Each number is 128 + 32 x the weight over its row's rms, rounded and kept within 0 to 255. Layers, rows and columns count from 0. The size above them is the row's rms in percent of the matrix's.

# layer 6 attention value, 128x128, rms 0.102, rows 111-127, columns 0-127
size [108  99 104  93  92 102  97  98  98  90  97 108 104  96  96 102 103]
[[ 80 157 172 141 153 160  91  92 117 121 112  97  98 151 135  87 133 126 123 143 153 139 127 159 179 135 105 109 141  62 117 129 136  60 133 138 138 100 111 122  87 127 115 198 154 108 143 134 174   1 196 171 141 142 169 210  96 110  93 143 132 145 144 116 108 125 127 126 124  41 110 160 119 149 107 195 106 102 122 148 177 128 131 101 178 138 137 139 117 152 120 130 149  82 179 138 160 132 101 130 115  79 150 198  85  98 118 133  91  93  98 158 109 112 153 159 159 110 143  79 114 104 123 149 150 103  90 109]
 [161 166 126 149 173 138 174 104  68 122  96 124 162 130 140  88  99  79  95 100 121 114 109 131 154 134  95 179  98 104 148 160  77 181 149 190 150 125 116 157 122 114 104 122 166 152 133 144 150  97 160 101 153 169 108 142  75 133  76 178 155 126 128 170 105  90 101 135 146 184 109  96  98 140 117 125 124 167  74 161 127 108 168 115 108 132  89 120  75 190  87 116 160 159 136 173 146 187  97 118 102 172 124  96  95  99  69  96 105 124  57 129 135 131 148 110 121 138 107 142 138 203  93 163 128 140 191 206]
 [137 153 165  95 132  90 182  97 137 130 146 167 117 104 146  75 147 186 131 197 145 150 179 100 143 101 105 195 134  69 147 129 124 141 137 110 122  49 126 119 115 113 107 109 121 115 118 132 162  98 155 106  72  99 138 114 161 210  94 122 104 128 111 112 140 110 131 138 145 180 200 185 123 122  99  92 162 193 133 112 135 137 142 157  67 127  92 118 119 123 101 106 178  58  91 146 125 122 150 124  79 123 143 130 123 156 142 151 122 205 169  66  91  74 128  98 141 165 109 144  89 132 185 135 149  96 161 105]
 [153  82 140 162 129  81 165 169 119  95  97 152 116 105  47  25 134  66 139 148 177  79 122 153 146 123 142 149 124 173 178 120 117 124 139 149 197 114 113 153 143 110 130 103 140 104 100 144  68 125 193 140 130 166 144 122 124 113 143 153  61 179 131 129 151 138 157 120 123 158  73  77 106 144 157  90 118 104  89 137 116  90  90 170 140 147 142 179 152 136  85 124 130 131  76 154 126 133 151 120  58 182  91 135 114  83 146 137 109  91 167 181 121 129 118 156  81 124 101 124 144  59 153 137 122  76 107 132]
 [124 143  94 148 178 140  88 109 116  96 133 169 118 122 103 137 119 170 100 141  68 216 152  86 157 137 161 141  94 177  80 150 156 154 130  65 115 122  99  98 148  45 137 146 123 148 111 132 127 155 174 129 134  89 128 186 111  76 133 181 121 120 142 141 145 159 147 157 128 152 128 128 156  78 132 127 137 188  86 161 143 180 213  98 191 198 116 140 143 154  86 156 130 200 150  87 110 108 114 136 146 152  77 123 132 178 113 152 154 159 126 124 150 123 115 149 175 141 159 119 104 147 137 159 167  63 108 129]
 [121 127 107 121 122 209  93  93 162 142  72 225 147 108 128 139 150 170 155 160 102 134 165 131 124 128  74 136 151 116 142 101 146 184 132 117 121 142 105 140 125 151 125  99  63 174 131 120 104 127 115 155 133  96 171 136 126 129  47  93 126 143 136 161 129 141 124 149 169 166  89  93 111 161 136 159 149 156 129 121 134 140 120 116 124 120 164 151 198 103 111 148 121  73 145 118 135 124  72  89  88  85 189 116 148 131 168 126 201  82 180 167 100 179 158  95 151  92 167  52 152 168 175 120 172 110  99 130]
 [116 182 177 137 126 137  98 108 101  68 125 161 112  88 144 187 126 128 116 113 191  88  81 152 113 134 123 103 154 119 110 116 114 184  95 133 105 201 130 127 136 123  75 115 154 152 193 110 124 136  94 117  87 186 139 100  37  96 186 130 138 137  68 168 117 126 110 157 159 124 105 129  62 125 152 174 106 158 208  93 108  74 141 157  77  67 140 130 130  98  92 158 101 126 102 114 110 142 126  96 140 138 124  85 138 174 126  97  79 150 163 158 192 114 105 142 115 121 131 151  99 172  96 100 127 116 113 159]
 [143 100 150 135 100 111 139 142  76 133 136 157  34 155  77 136 119  98 125  83 153 138 129 127 122 122  48 188 162  75 151 119 136 111 102 113 148 209  84 172 109 173 151 189 164 119 140 164 121 143 134  77 102 132 169  70 176 131  87 126 182  60 152 121 126 179 123 108  86 120  85 172 167 133 117  63 109 157 119 116 107 136  97 115  92 132 128 115 123 142 103  66 142 120 111 103 152  73  97  92 139  78 137 149  92 129 118 155 156 101  67 126  93 129 153 170  83 136 149 132 113  91 138  95 139 106 135 154]
 [109  78  86  99 123  81 135 126 151  65 149 205  67 173 112 158 167 143 158 210 161 126 118 133 134 128 124 121 113 180 161 113 128 140  89 118 119 136 136 124 183 140 150 122  53 120 116 154 124 153 105  99  90 176  85 140 139 164 141 139  57 128 120 190 164 135 191 174 169 100 137 110 124 129 130  84 140 194  84  58 120 109 127 165  92 127  91 145  89 168 136 163 132 136 131 120 111 121 181 146 128 124 161 118 140 106  99  65 137 154 119 122 114 154 153 164 180  82  77 131 151 159 150 116  84  91 139 144]
 [161 142 148 109 128 146 193  78 153 172 112 113 137 136  98  99 106 133 120 154 106  90 178  76 110 166 172 150 142 100 112 123 155 131  83  43 198  99 135 133  99 153 131 135 146 126 129 145 114 119 112 121 154 169 126  96  85 180 124 132 136 159 124 158 162 119 123 156 101 166 193  47  75 110 121 112 113  80 184 151 118 137 148 108 185 111 135  50  53 112  90  84 150 135 136 121 174 138  95 122 119 132 169 191 106 129 119 178 172 112 141 125 188 106 129  95 152  88  58 111 118 130 104 160 131  99 113 128]
 [148  94 176 147  62 120 177 100  83 111 154 150  97 150 124  67  73 112  53 148 174 225 134  98  95 116  93  89 170 133 110  94 146 130 133 126 155 169 109  81 161  99  70 155 121 128 167 117 118 114 120 145 123 120 150  86 150 163 121 114 105 124 129 116 133 119 145 158 113 153 173 126  83 186 107 148 169  72 127  91  96 149 167 142 132 125 157 115 135  75 124  87 139 111  72 112 138 155  31  93 120 107  97 135 103 107  95 186 118 154 104 125 136 122 109 121  84 104 124 132 128 186 151 166  64  99 129 115]
 [129  70 129 135 125 110 129 143 115 127 128  83 110 177 137  92 152 148 156 161 114  40 147 154 175  81  75 101 129  78  83 136 150 152 130 147 157 122 120 129 230 128  92 114 184  97 151 106  83 109  81 125  72  88 184 145  98 116 110 151 129 157 168  96 138 131 122 109 178 157 132 108 116 159 118 143 165 105  92 156 129 121 146 153 107  92 122 104 121  84 126 139 151 140 169 176 110 100 123 110  62 111 108 145 129 181  39  84 152 150 104 116 117 114 123 134  82 166 212 132 170 101  84 108 136  92 147 144]
 [128  84 129 196 130 154 139 137 140 157 145 124 148  87 115 110 131 141 198 193 159 110 125  90 178 124 147 108 146 141 105 102 115 103  87 149 150 131 165 159 130 130 148 140 159 109  97 124 120  46  88  94 164 112  91 121 136 105 219 120 125 116 109  87 105  88  87  77 159 140 103 189  80 161 103 113  77 186 104 131 135  85 109 112 146 118 144 143 132 211  89 120  81 141 153 150 149 164 152  94 149 131 168  99 128 127  86 173 113 192 122 104 123 101 151 113  92 142  99  56 111 100 127 163  86 114 145  67]
 [155 120  98 120 194 107 110 132 180  42 106 135 139 162 163 104 142 153 145 181  60 103 167 138 125 188 102 152  86 102 135 173 128 125 148  95 171 180 111 137 152 153 179 134 114 163  81  73 134 126  84 160 132 172 174 145 115 101 171 125  69 117  84 149  98 144 132 112 122  89 148 120 104  88 140 158  95 131 165  96 136 115 147 171 129 111 148 189 122  92 119  94 105  94  82  97 144 117 124 102 138 131 200 144 141 122 167 133 110 164  36 155 103  84  73 125 132 166 117 159 164 107 118 155 126 146  75 142]
 [156 103 127 134 121 108 147 156 123 142  53 122 110 148  77 115 113 207 150 137 162  86 117 176 170 105 123 129  72 133  95 116 176 152 161  81  41 167 138 138 133 122 188 121 136 159 103  80 104 160 130  97 112 163 148 148 197 159 162 101  74 148 159 133 179 104 128 133 160  77  84 133 152 111 148 111  58 201 122  76 123 127 104  99 119 100 124 155 164 114  75 126  82  73 132 150 110 187 122 148  94 133  94 141  97 106 126 132 123  94 144 123 110 118 120 156 117 131  50 121  98  70 128 150 122 143 157 132]
 [102 110  80 117 126  66 157  76 141 129 154 101  99 169  91  97 138  95 133  88 185 130  90  90 152 127 153  94 137 117 142  91 119 136 132 122 130 113 138 132 116 162 165 153 133 137 124 165 147  84 179 190 135 123 131 118 182 155 142 149 172 163 129 148  91 148 104 152  82 100 117 145 131 186 165 124 201 179 179  99 149 105 141 142 125 107 115 113 121 160 147 125  68 151 111 152  76  92  66  75 107 147 109 216 118 120 109 102 179 180 161 143  15 104 137 120 130 135 158 125 151 129 124 153 102 124 186 143]
 [ 81  57 118  48 131 132 112 161 131  97  92 159 155 101  46 147 141 136 150  92 103  82 132 132 164  94 138 105 148 141 153 122 107 137 105 116 175 117 160 175  77 101  58 119 125 120 129 129 131 121 205  99 159 137 122 101 160  87 172 120 149 113 122 154 185  97  97 106 141 105 129 120 105  74  85 107  89 116 156 118 129 133 145 144 143 118 129 155 104 134 133 143 140 191 194  50 141 152 109 117 167 132  68  74 135 123 149  67  98 100 132 108 104  84  99 109 111 100 131  89  98 161 138 100 116 112 195  69]]
# layer 6 attention output (transposed), 128x128, rms 0.0903, rows 111-127, columns 0-127
size [106  95 102  88  88  91  94  94 103  90  95 102 106  87  98  94  97]
[[135 101 148 107 157 167 198 165 157 159  56  95 131 187 120 135 116 131  74  75 123 165 121 151 115 112 164 133 110 109 122 183 141 181  84 129  92 105 168  84 164 122 127 140 173 151 168 114 169 138 104 111 117 116  92 123 118 129  96 136 122  79 185 148 100 168 135 121 102 143 189 110 138 126 134 142 154 129 122 129  92 167 138 114 121 123  74 156 146 104 138 177  77 107 132 156 154  82  79 111 112 139  76  92 145  88  99  90 118 176 145  67 153 161 102  96 132 113 106 163 152  71 242 129 121 150 109 173]
 [136 103 102  91 131 172 101 176 129 166 201 161 130 142  87 122 181 129 114  81 187 104  91 150 124 136 125  80 159 178 127 148  92 129 131 135 113  74  89  69 122 100  94 135 121 119 138 159 120 174 100 157 162 128 106 115 167 115 124  97  84 105 121 115 143 131  70 126 125  65 170 188 114  98 133 152  97 126 172  64 105 104  81 152 122 163 178 101 178  89 150 161 160 131  77  86 174 151  85 153  97 110 131 203 123 200 165  86 132 134 162 123 152 141  42 108 120 112 142 126 132 131 140 117 145 119 119 129]
 [167 113  96 175 140 170 114 156  91 145 181  89 137 122 112 135 132 112 145 109 135  80  88 126 145 148  98 127 164 138 175 102 162 179 125  79 124 142 111 136 114  99 126 121 118 180 107  97 147 141 174  99 145  92 148 183 101  74 109 129  77 146 170  89 139 193  89 123  80 159  45 117 184  92 145 150  90 113 105 115  84 106  69 118 109 110 130 198 152 152 164 167  91 205 103  86 147 186 159 125 108  97 148 115 162 120 116 158 149 118 125 193 123 164 122 154 100 121 145  62 144 131 127 183  96 125 118 154]
 [101 136 110 108 141 129  83  91 167 111 144 155 157  94 173 118 119 150 173 116  80 195 131 142 109 100 148 170 175  99  99 161 108 138  76 134 103 158 114   8 120 151 121 118  56 134  82 169 129 135  34 114 130 126 196 156 156  85 132 106 122 110 158  91 116 157 164 115 113  87 133 184 107 154  84 132 138  87 161 132 118 152 160 139  92 119 135 116 129 155 164 104 104 181  95 181 111 124 111 182 134 111 153 138 154 124 127 108 153 116  97  69 152 110 121 188 148  69 161 157 120 121 136 134 105  94 163 100]
 [124  93 126 103 117 101 126 140  57 128 104  95  58 111 131 117 142  70 114  83 182  71 150 157 105 180 108 140 100  95 118 142 139 172 137 236 131 105 137 170 188 126 135  70 107 140  64 164 122 123 114 104 132 132 129 108 141 106 141  65 118 102  64 130  81 123 136  80 150  64 114 126 125  98  83 137 145  84 141 134  88 141 130  76  58  72 144  99 116 137 150 124 156  92 139 122 170 137  98  82 168 142 111 118 126  71 117  96 100 156 139 129 132 118 138 116 118 192 122 187 101 172 101 124 131 144  99 137]
 [154 130  98 144 151  67 132 161 118 120 155 142 127  81 142 100 122  88 132  93 149 143 150 129 165 109 146 119  83 153 147 129 224 102 178 115 108 161 207 100 119 187 149 159 131  60 106 131 167 177 133 102  99 186 143 158 167 109 133 127 144 124 131 120  96 125 124 123  82  81 139 132 151 122  73 131 160 121 151 144 155 131 139 180 158  99 121 134  88 175 196 148 156 150 113 110  93 129 106 109 210 112 105 151 109  89 147 152  88 178 162 134  86 140 147 157 108 178  81 154 126  32 141  98 158 168 134 141]
 [ 97 114 108 124 137 167 142 105 121 112 111 134 174 103 140 127 137  60 179 181  82 109  88 136 180 110 137 107 112 158 151 149  42 164 139 101 100 155 144 138 204 123  96 149  82  96 101 160  81 143 130 185 128  72 126 115 225 137 108  73 117 115 188 140 169 101 167  90 123 153  76  86 122 146 166  97 151 117  72  81 129 149 166 100 181 201 149  89 122 100 122 141 147 117 109  85 104 153 147 141 115 180 122 188 136 155 125 138 107  96 127 133  92 119 103 146 148 113 131 143 110  97 142 150 134 116  85 148]
 [152 103 111 140 165  98 104 114 188 110 123 125 202 103 110 113 136 198 181 176 142 110 145 167 138 149 155 117 204 117 123 115 122 133 135 135  90 144 129 136  83  99 182 123 119 106 154 100  67 109 127 166  72  96  83 147 108  69  92 140  84 182  70 149 158 136  69 152 173 109 184 103 122 166 167 139 159 171 106 145  97 120 120 131 116 128 125 173 106 176 135 120 131 146 116 222 147 169  93 106 158 162 163  77 148 127 137  66 110 122 175 114 160 120 102 114 105  74 123 109 147 121 173 138 130 162 143 130]
 [114  90  98 100  98 162  91 125 126  71 144  90 144  96 117 123 107  57 176 121  82 121 161  86 214 120 128 164 125  78 154 143 165 112 187  90 184 134  94 130  99 136 115 129  88  97  80 124 124 118 193 105 108  67 156 144 178  90 169 165 156 137 132  98 118 172  78 116 187 109 123 138 161 164 160  94  75 106 155 173 120 117 139 121 184 178 121  85 124  81 107 141 156 158 127 130 181 140 104 142 128 107 127 132 156 132 153 174 152 148 140 164 135 128 133 120  97 146 146 118  81 127  35 141 125 174 137 105]
 [131 110 154 129 125  98 130 140 167 172  91 152 123 107 140 123 199 138 115 103 146 146  96 124  89 145  93  89  90 118 143 116  68  60 196 189  73  89 124  69 134 139 194 121 125 139 124 126 130 140 148 154 121 136 126 190 147 138  83  87 139 147 135 131 161 169 132 163 116 172  99 164 185  98 103 181 163 167 117  99  68  88 131 156 130 125 136 163 156 100 133 106 154 127  53 159 115 163 191 157 143 104 111 107 103 156 130 102 167 125 122 124 120 206 202 131  97 152 177 148 168 149 142 117 117 183 110 137]
 [171 101 127 104 141 175 103  91 190 130  81 145 161  84 159 129 158 142 198  98 104 137 111 167 122 180 103 127 109 109  77 137 108  89 153 103  97  94 127 145 114  85 153 115 122 174 145 129 129 136 109 165 129 122  99 243  96 130  61 129  70 151 102  88 108 136 119 142 131 116  70 117 138 115 127 159 107 170 135 116 141 111 169 141 137 101  97 119 133 141 100 162 108 142 117 126  96  62 141 127  90 154 138 209 134 147  85  84 126 109 185 103  67 141 156 111  67 167 198  92 116 101 124 147 110 153 124 170]
 [121 214 134  75 152 156 196 134  87 137 157 160 168 121 144 113 136  96 109 103 149 140 101 118 100 142 195 164 155  99 157 106 182 126 132 132 118 166 114 121  80 189 127 147  79 161 116 150 101 132 132 114 123 128 129 180 135 167  94  87  88  77 115 153 124  80 153 113  51 163 118 152 118 130 188 163 123 127 136  83 176 106 123 137  84 142 116 175 145  97 147 127 104 157 149  93 188 152  40 120 124 164 115 137 147 128 187 135 163 115 118  84 130 112 127 113 120  83  67  94  74 118 157 184  96 144  97 130]
 [120  38 154 112 137 127 149 122 103 125 140 123 152 185  98 134  87 135 132  80  73 124 138 118  75 113 121  82 183 132 181 172  99 140 213  62 118 132 112  94 125 132 159  61  88 126 135 152  73 141 120 143  76 105 157  62 108 107  88 155 135  95 142 164 125  96 165 157  82 133 148  93 137 142 110 123  66 123  90 143 111 216  65 113 100 150 104 138 183 138 121 153 127 124 130 142 153  92 121 117  72 153 126 137 158  90 107 143 149 119  70 132 121 167 134 110 138 118 163  88 128 117 146 144 180  99 116  78]
 [ 88 145 120 153 135 122 130  86 126 153 146 147  56 127 134 104  83  78 137 152  86 124 121 123 199  99 153 159 147 124 122  95 171 206 106 185  83 117 122 107 134 150 142 140 169 105 124 170 118 114 149 156 112  86 146 129 173 175 131 138 157 134 182  86 125 139 154 143 144 184 133 135 158 159 163  99 153 140 125 125  83 118  73 105 115  75  56  89 143  72 189 176 129 120 120 107 115 144 120  99 161 105  87 156 185 111 124 114 107  86 190 139 176 149 196 186 121 122 154  96 106 136 119 139 178 134 156  64]
 [ 63 113  92 150  97 147 131 135 130 155 162 121 143 112 152 126 111 108 138 101  89 193 208 135 131 126 124 147  67 148 137  99 123 147  45  84 150 131  80  76 106 120 119  46 101 109 124 191  87  46 135 117  94  67 128 105 110  93 107 123 171 125  70 155 127 171 160 114 151 136 121 108 124 157 106 108 132  92 162 138 145  85  86 136 140 141  81 131  79 148 119  64 127 132 147 146 118 190 124 114 112 103 142 102 198 114 139 116 153 213 133 161 124 106 113 133 156 103 141 121 153 116 113 147 200 118 115 118]
 [173  81 127 160  95 102 148 138  63 109 171 149 191 112 118 140 185 128 115 108  73 132 108 167 149 176  74 106 131  94 107 136 177 160 129 142 102 140 180  74  72 104 152 117 153  93 170 131 155 164 116 124 128 105 169 154  85  99  96 152 185 114 152 130 154 107 119 146 221 121 138 115 154  75 124 120  83  68 122  95  75 156  93 140 129 185  67 154 158  86 131 128 112 101 157 114 151 121 139 107 147 154 200 125 133 117  94 163 155  98 131  95 200 113 108 154 110 126  96 128 123  90 144 100 100 117 136 173]
 [229 132 122 147 116  88 150 117  84 128 132 110 136 146 183  84  75 134 101 166 161 141 144  82 117  98 173 105 169 125 158 152   0  96 152 135 109  88 137  95 164 148 144 129 107 139 102 113 103  93 115  67 107 133 106 143 115 188 155 186 148 156 113 143 126 134 158 134 124 118 143 175 113 132 119 154 114 119 157 156 107 108 144 102 143 127 130 144 115 136 104 129 164 130 134 193 130 115 122  99 153 135 162 114 152 167 175 142 114 144 114 139 174 154 127 142 131 145  89 200 136  75 117 159 166 120  76 144]]
# layer 6 MLP gate, 256x128, rms 0.0824, rows 0-6, columns 0-127
size [100  96  98  95  98 100 100]
[[176 175  70 119 164 136  68 152 125  26 144 120 155  89 144 100 134 125 147 115 135 103 130  47 146 181  99 116 130 128 156  64 115 166 104 103  69 118  78 188 130 156 169 130 104 112 116 127 107 144 109 100 137 124 121 114 107 140  48 155 146 129 172 149 134 129 139 109 128 168 154 124 176 169 141 126 161 122 116 151 128 174  94 163 127 136 135 126 101 176  74 103  72 120 108 141 122 154 172 120 154 114 153 179 153 147 124 127 122 144 134 160 137  72 115 145  43  37 165 117 151 134 132 133 187 133 104 134]
 [103 167 105 135 142 153 118 122  95 182 179 157  71 131 151 122 112 141 113 209 101  84 139  98 107 131  87 165 159  82 126 123 139 116 141 169 133  99 139 116 171 146 128 152 172 164 117 182 114 164 137 108 121 122 131 166 181  57 158 131 190 113 197  99 165 163 154  89 123 131 165 131 147 101 108 144 109 119 159 117 155 123 143 103 156 133 155 129  94 205 141 127 175 119 200 170 159 202 134 108 123 145  96  84 171 116  96 141 164 137  77 141 107 163 143 148 126  83 216 107 116 135 107 125  84 137 158 167]
 [118 170  86 125 151 103 133 218 126 126 142 128 160 110 174 135 137 101 136  32  94 111 131  77  87 110 150 162 164 169 138 132 122 140 107 106 142 105 105 134 119 183 153  76 133 102  81 148 142 180 114 121  90 108  83 136  69 137 142 170 143  99 128 103 130 131 208 123  92 125 161  72 129 115 180 109 153 126 124 110 169 106 143 129 159 184  98 114  80 100 195 145  86 115 190 125 120 148 185 151 177 137 129  51 107 107  96  66 101 102 110 116  82 148 134 126 117 115 121 144 101  72 113 121  88 143 122 124]
 [118 178 124 151 123 109 149  99 120 147 163 108 129 155 152 147  71 134 106 164 170 142 177 111 160 147 232 122 123 144 173 155  84 128 132 100  95 135 168 133 123 138  96  58 127 204  72 182 159  90 143 121 203 118 127 169 155 108  96 160 116 119 161 108 133 139 152 107 107  90  93 114 133 162 129 128  88 173 142  96 182 107 121 143 155 195 218  74 106  86 163 149 129 131  98 121 121 144  99 140 138 112 145 111 117 190 121 135 104 138 125 118  99 181 128 177 115  99  92 125 140 112 132 132 173  67  84 148]
 [131 131 151 162 155  94 115  82 153 113 156  74 173 150 103  90 177  86 149 186 140 129  83 115 152  70  89 163 136 140 143 167 126 133 102 124 161  88 121 120 111 135  37 100 127 120 134  65 125 153  98 158 173  98 122 111  85 105 103 118 136 112 113  73  80 177  63 111 107 149 181 102  88 126 167 153 131 101 157  81 139 155 153  81  97 136 159  92 124  92 187 107 161  82 158 127 146 173 145 175  87 172 189 106 127 165 146 119 137 109  80 134 129 141  95 163 171 153 147 110 185 109 158 139 156 130 111 172]
 [ 83 109  90 108 157  54 132 146 124 167 187  91  71 155 164  67 109 102 154 131 151 111  90 137 128 129 175 135 119 144 122 154 145  63 143 104 133 119 124  94 152 148 141  87  94 120  91 115 155 118  81 125 123 129 133 148 210 138 134 176  96 154 109 149 117 115  95 101 163 131 108 145 123 107 109  66 118 143 102 106 143 132 100 105 168 166 124  95  82 121 147  14  86 187 123 136 130 145  83 105  90 213 121 170 162 162 137  92 132  88 140 167 128 159  71 149 111 112 121 105 100 155 123  78  78 134 150 123]
 [104 121 132 136 115 131 146 137 103 172 126  99 115  95 146  79 143 151  98 103 166 162 167 106 138 111 140 203 117  73 151 184 130 156  87 113  99  97 122 189 135 150 158 134  84  66 157 163 134 150 152  88 161 115  92 188 162 153 108 138 122 113 174 153 175 103  93 186 192 174 123 118  95  73 126 160 123 128 169 108 133 108  48 114 118 200  94 123  84 157 137 165  48 170  96 156 147 140 104 112 138 157 134 167  83 149 117 102 138 141 116 142  88 133 134 125  99 203 117  77 120 118 135  97 102 104 148 155]]
# layer 6 MLP up, 256x128, rms 0.08, rows 0-6, columns 0-127
size [102 102  99  99  99 101 105]
[[118  64 170 164 150 162 130 139  94 156 160 174  86 136 143 142 130 110 160 157 176  98 200 179 167 103 113 122 148  98  94 151 118 124 147 181 135  83 163 107 134 125 131 125 162 113 165 173 145 109 172  91  95 145 124  78  83 142  66 218  86  96 111 135 136 162 162 168  99 159 122 128 108 153 174 132 162 141 125 156 146 115  67 148  74 109 137 177 145 140  82 138 185 133 158  96 147  96 101 131 179 180  95  74 166 160 146 147 128 122 151 134 126 176 117 108 151 127 188 129  63 155 108 129  83 135 128 138]
 [154 164 106 118 118 148 118  96 133 160 127 137 179 129 120 187 115 148 156 147 162  99 164 167 156 169 159 102 121 109  85 163  81 138  81 136 102  84  80 121 132 140 139 233 108 107 138 153 107 174 125 144 155 109 157 118 151 104 130 158 156 143 114 155 131 174 108 123 110 133 153 170 116 184 162 137 112 156  86 164  81 107  99 120 109 152 129 119 120 194 131 104 100 148 124 140 128  87 136  72 149 189  96 109 151 159  86  99 183 113 186  85  93 156 111 201 155  49 106  68 117 126 173 130 133 172 131  67]
 [128 105 153 164  99 169 150 133 146 136 101  68 165 122  68 149  93 147 165 101 180  90 102 137  40  71 162 118 136 134 108  97  93 139 169 150 112 108 113 125 105 118 124 147 136  96 165 130 142 170  95 186 132 139 125 171  80 123 112 137 164 170  91 102 151 157 117 122  27 121 166 158 155 149 110  89  95 118 172 104 180 130  68 151 114  83 117  94 159  94 100 141  72 121 162 148  88 130 115 155 130  80 110  89 135 187  52 111 112 107 131 103 142 138 111 140 137 123 144 164 120  67 173  80 164 140 145 103]
 [117 148 138  86 154 146  45 153 146 161 121 122  99 157  86 101 122 115 108 154  98 152 117 186 113 141 146 179 183 154 123 145  86 144 142 134 129 103 121 114 228 151 121 164  92 114 122  51  96 122  98 109 109 176  61 105 105  94 149 150  99 166 102 135 140 157  58 118 138 100 131 141  99 142 126 183  80  98 134 153 155  53 157 142 159 168 157 150 133 130 151 136 132  68 157 131 118  87 159 194  93 109 128 146 174 138 107 122  85 147 113 161 127 157 129 122 139 160  74 167 157 133  93 180 131 100 103 188]
 [156 150 156 112 118 107 163 123 148 127 104 111 114 133 152 145 108 122 130 191 153 177  98  97 141 168 156 152 172 165 160 149 168 124 154 112  88  81 163  97  82  91 191 177 158 141 135 119  86 122  76 116  59 141  98 149 179 118 122 102 124 139 205 115 132 142 141 125 132 111 113 123 114 107 139 115 122 152 110  96 149 211 193 150 139 149 163  89 120 118  95 144 127 164  91 215  74  92 169 165  97 101 100 149 101 141 128  80 169 117 107  84  87 153 128 185 143  53  78 173 111 103 121 156 126 151 114 145]
 [139 114 214 168 174 135  97 160 149 100 102 185 124 134 146 147 165 123 172 154 105 107 154  76 140 131  92 102 156 156 170 122 127 145 177 112 191 147 110 113 161 181 150 147 138 101  88 102 168 127 144 155 145 142  90 130  93 157 121 140 140 172 154 158 145 124 187 125  82 140 187 109 123 157 116 143 128 145 137 151 190 151  84 115 150 129  97 126 160 136  87 189 100 118  79 128 154 185 129  58 146 103 131 115 154 159 150 103 180  86 169  57  48 125 112 139 177 135  92 142 151 116 110 132 157 123 195  94]
 [147 152  79 128 195 109 109 106  86 134  71 179 127 165 145 121 211 154  94 136 130 116 111 112 107 126 154  79 119 117 133  96 149 107 114 102 143  90  77 120 138  63  88 139 100 171 133 149 107 170  76 165 163 151 164 203 129 153 168 190 113  80  96  96 139 143 139  93 119 135  88 115 126  87 110  67 154 124 119 110 154 125 122 104 168 136 116  75 119 112 121 218 132 100 127 114 109 124 168 113 129 106  89 123 135 110 122 128  87  47 123  85  71 131 168 110 170 133 107 110 121 192  67 116 139 155 127 156]]
# layer 6 MLP down (transposed), 256x128, rms 0.108, rows 0-5, columns 0-127
size [ 98 100 105  98  96  99]
[[119 138 129 107  92 126 144 139  86 231 145  87 126 124 190 144 219 151 141 126 139  44 147 144 129 110 141 159 148  95 122 161 144 137 169  77 186 135 126 143 136 138 181  66 133  83 189 117 150 122 125 164 123 176 161 115 184 125 141  59 116  64  91 111  87  94 138  80 131 108  92 122 146 126  76 105  99 107 164 152 159 104 186 128 135 177 149 115 105 102 126 135 103 148 104 110 100  63 120 149  95 139 148 120  93 108 109 140 109 118 161 157  60 160  87 131 115 166  99 126 136 135 111 141 146 138 164 143]
 [158 207 105 104 132  80 125 148 144 157 143 138 149 106  96 122 145 145 121 135  79 122 129 172 101 112 166 157 110 121 114 150 124  66 123 160 156 114 149 155  63 142  91 160 117 130 121  34 231  93 184 133 129 103 121 113  70 160 137  87 106  70 151 110 100  58 120  88 134  86 101 128 156 122 137 116 133 133  69 161 172  78 139 126 106 118 103  96  94 140 129 114 110  79 124 136 149 145 122 163 175 167 162 138 165  99 131 142 100  79 171 116 203 126 102 145  86 171 103 159 122 142 181 114 127 156 107 122]
 [116 125 115 170 113 130 145 128 182 129 177 149 142 161 140  96 143  87 113 119 139 104 140 108 116  87 162 129  52 136 146  82 195 135 144 156 113 164 138 157  95 131 128 115 120 117 161 166 155 188 142 106 123  84 142 130 189 145 191 136 127  90 149 189 145 179 101  43 123  82 118 119  79 115 166 128 164  80 152 100 168 151 151 141 125  82 118 114 149 125 142 139 131 142 131 137  90 129 203 173 152  95 175 148 170 124 159 140  75  89 179 119 111 117 134 130 119 115  40 145 107  67  96 134 152 184 174 161]
 [187 145 148 119 118 135 130 131 159 131 137 190 136 153 132 168  95 129 137 163 145 111 141 104 113 167 121 114 169 147 110 114 137 147  37 129 109 144  99 158 123 125 162 157  88 148 112 127  73 166 180 171 138 108 175 152 110 172 129 152 148 147 159 122 127 124 133 204 142 203  78  93 152  96  55 116 100 120 117 112 157 131 151 111 120 217  85 124 151 155 154 160 107 104  85  58 129  77 138 136 101 168 161 158 114 137 150 158 161  89 179 146 156 171 106 120 141  94  98 207  73 105  84  98 114 101 126 128]
 [118 102  98 108 150 139  99  86 119  94 158 119  92 149 127 116 117 183 115 101 142  81 148 162 136 112  52 124 172 107 146 112 182 171 135 125 172 188  71 107  41  97 158 161 121 101 142  93 125 122 144 104 143 108 132 105 160 141 117 104 179  88 174 148 154 133 137 126  88 108 122 135 117  85  72 102 120 121 157  77 121 160  99 137  37  64 121 112 121 158 154  93 123 134 157 157 154 150 149  70 124 110  97 168  61 113  93 131  78 118 142 152  81 175 129 148  52 129 108 125  94  87  73 139 102 142 105 108]
 [149 169 143 163  97 190 128 157 167 128 115 118 174  84 140 141 108 112  97 128 189 142 134 172 138  51  80 194  90 117 169 146 163 154  89 141  95 105  93  97  68 111 121 102 116 166 118 108 110  79 148 138 100 177 165 146 151  66 104 131 156 128 108  95 139 145 150 146  88 100  98 116 156 115 140 131 104  95 114 131  77 106  98 152  32 137 103 165 110 111  74 187 153 143 106 120 141 156 109 206  63  97 154 136 141 162 149  99 159 143 154 125 162 131 186 134 132 155 147 158 107 132  94 184 135 165 108 125]]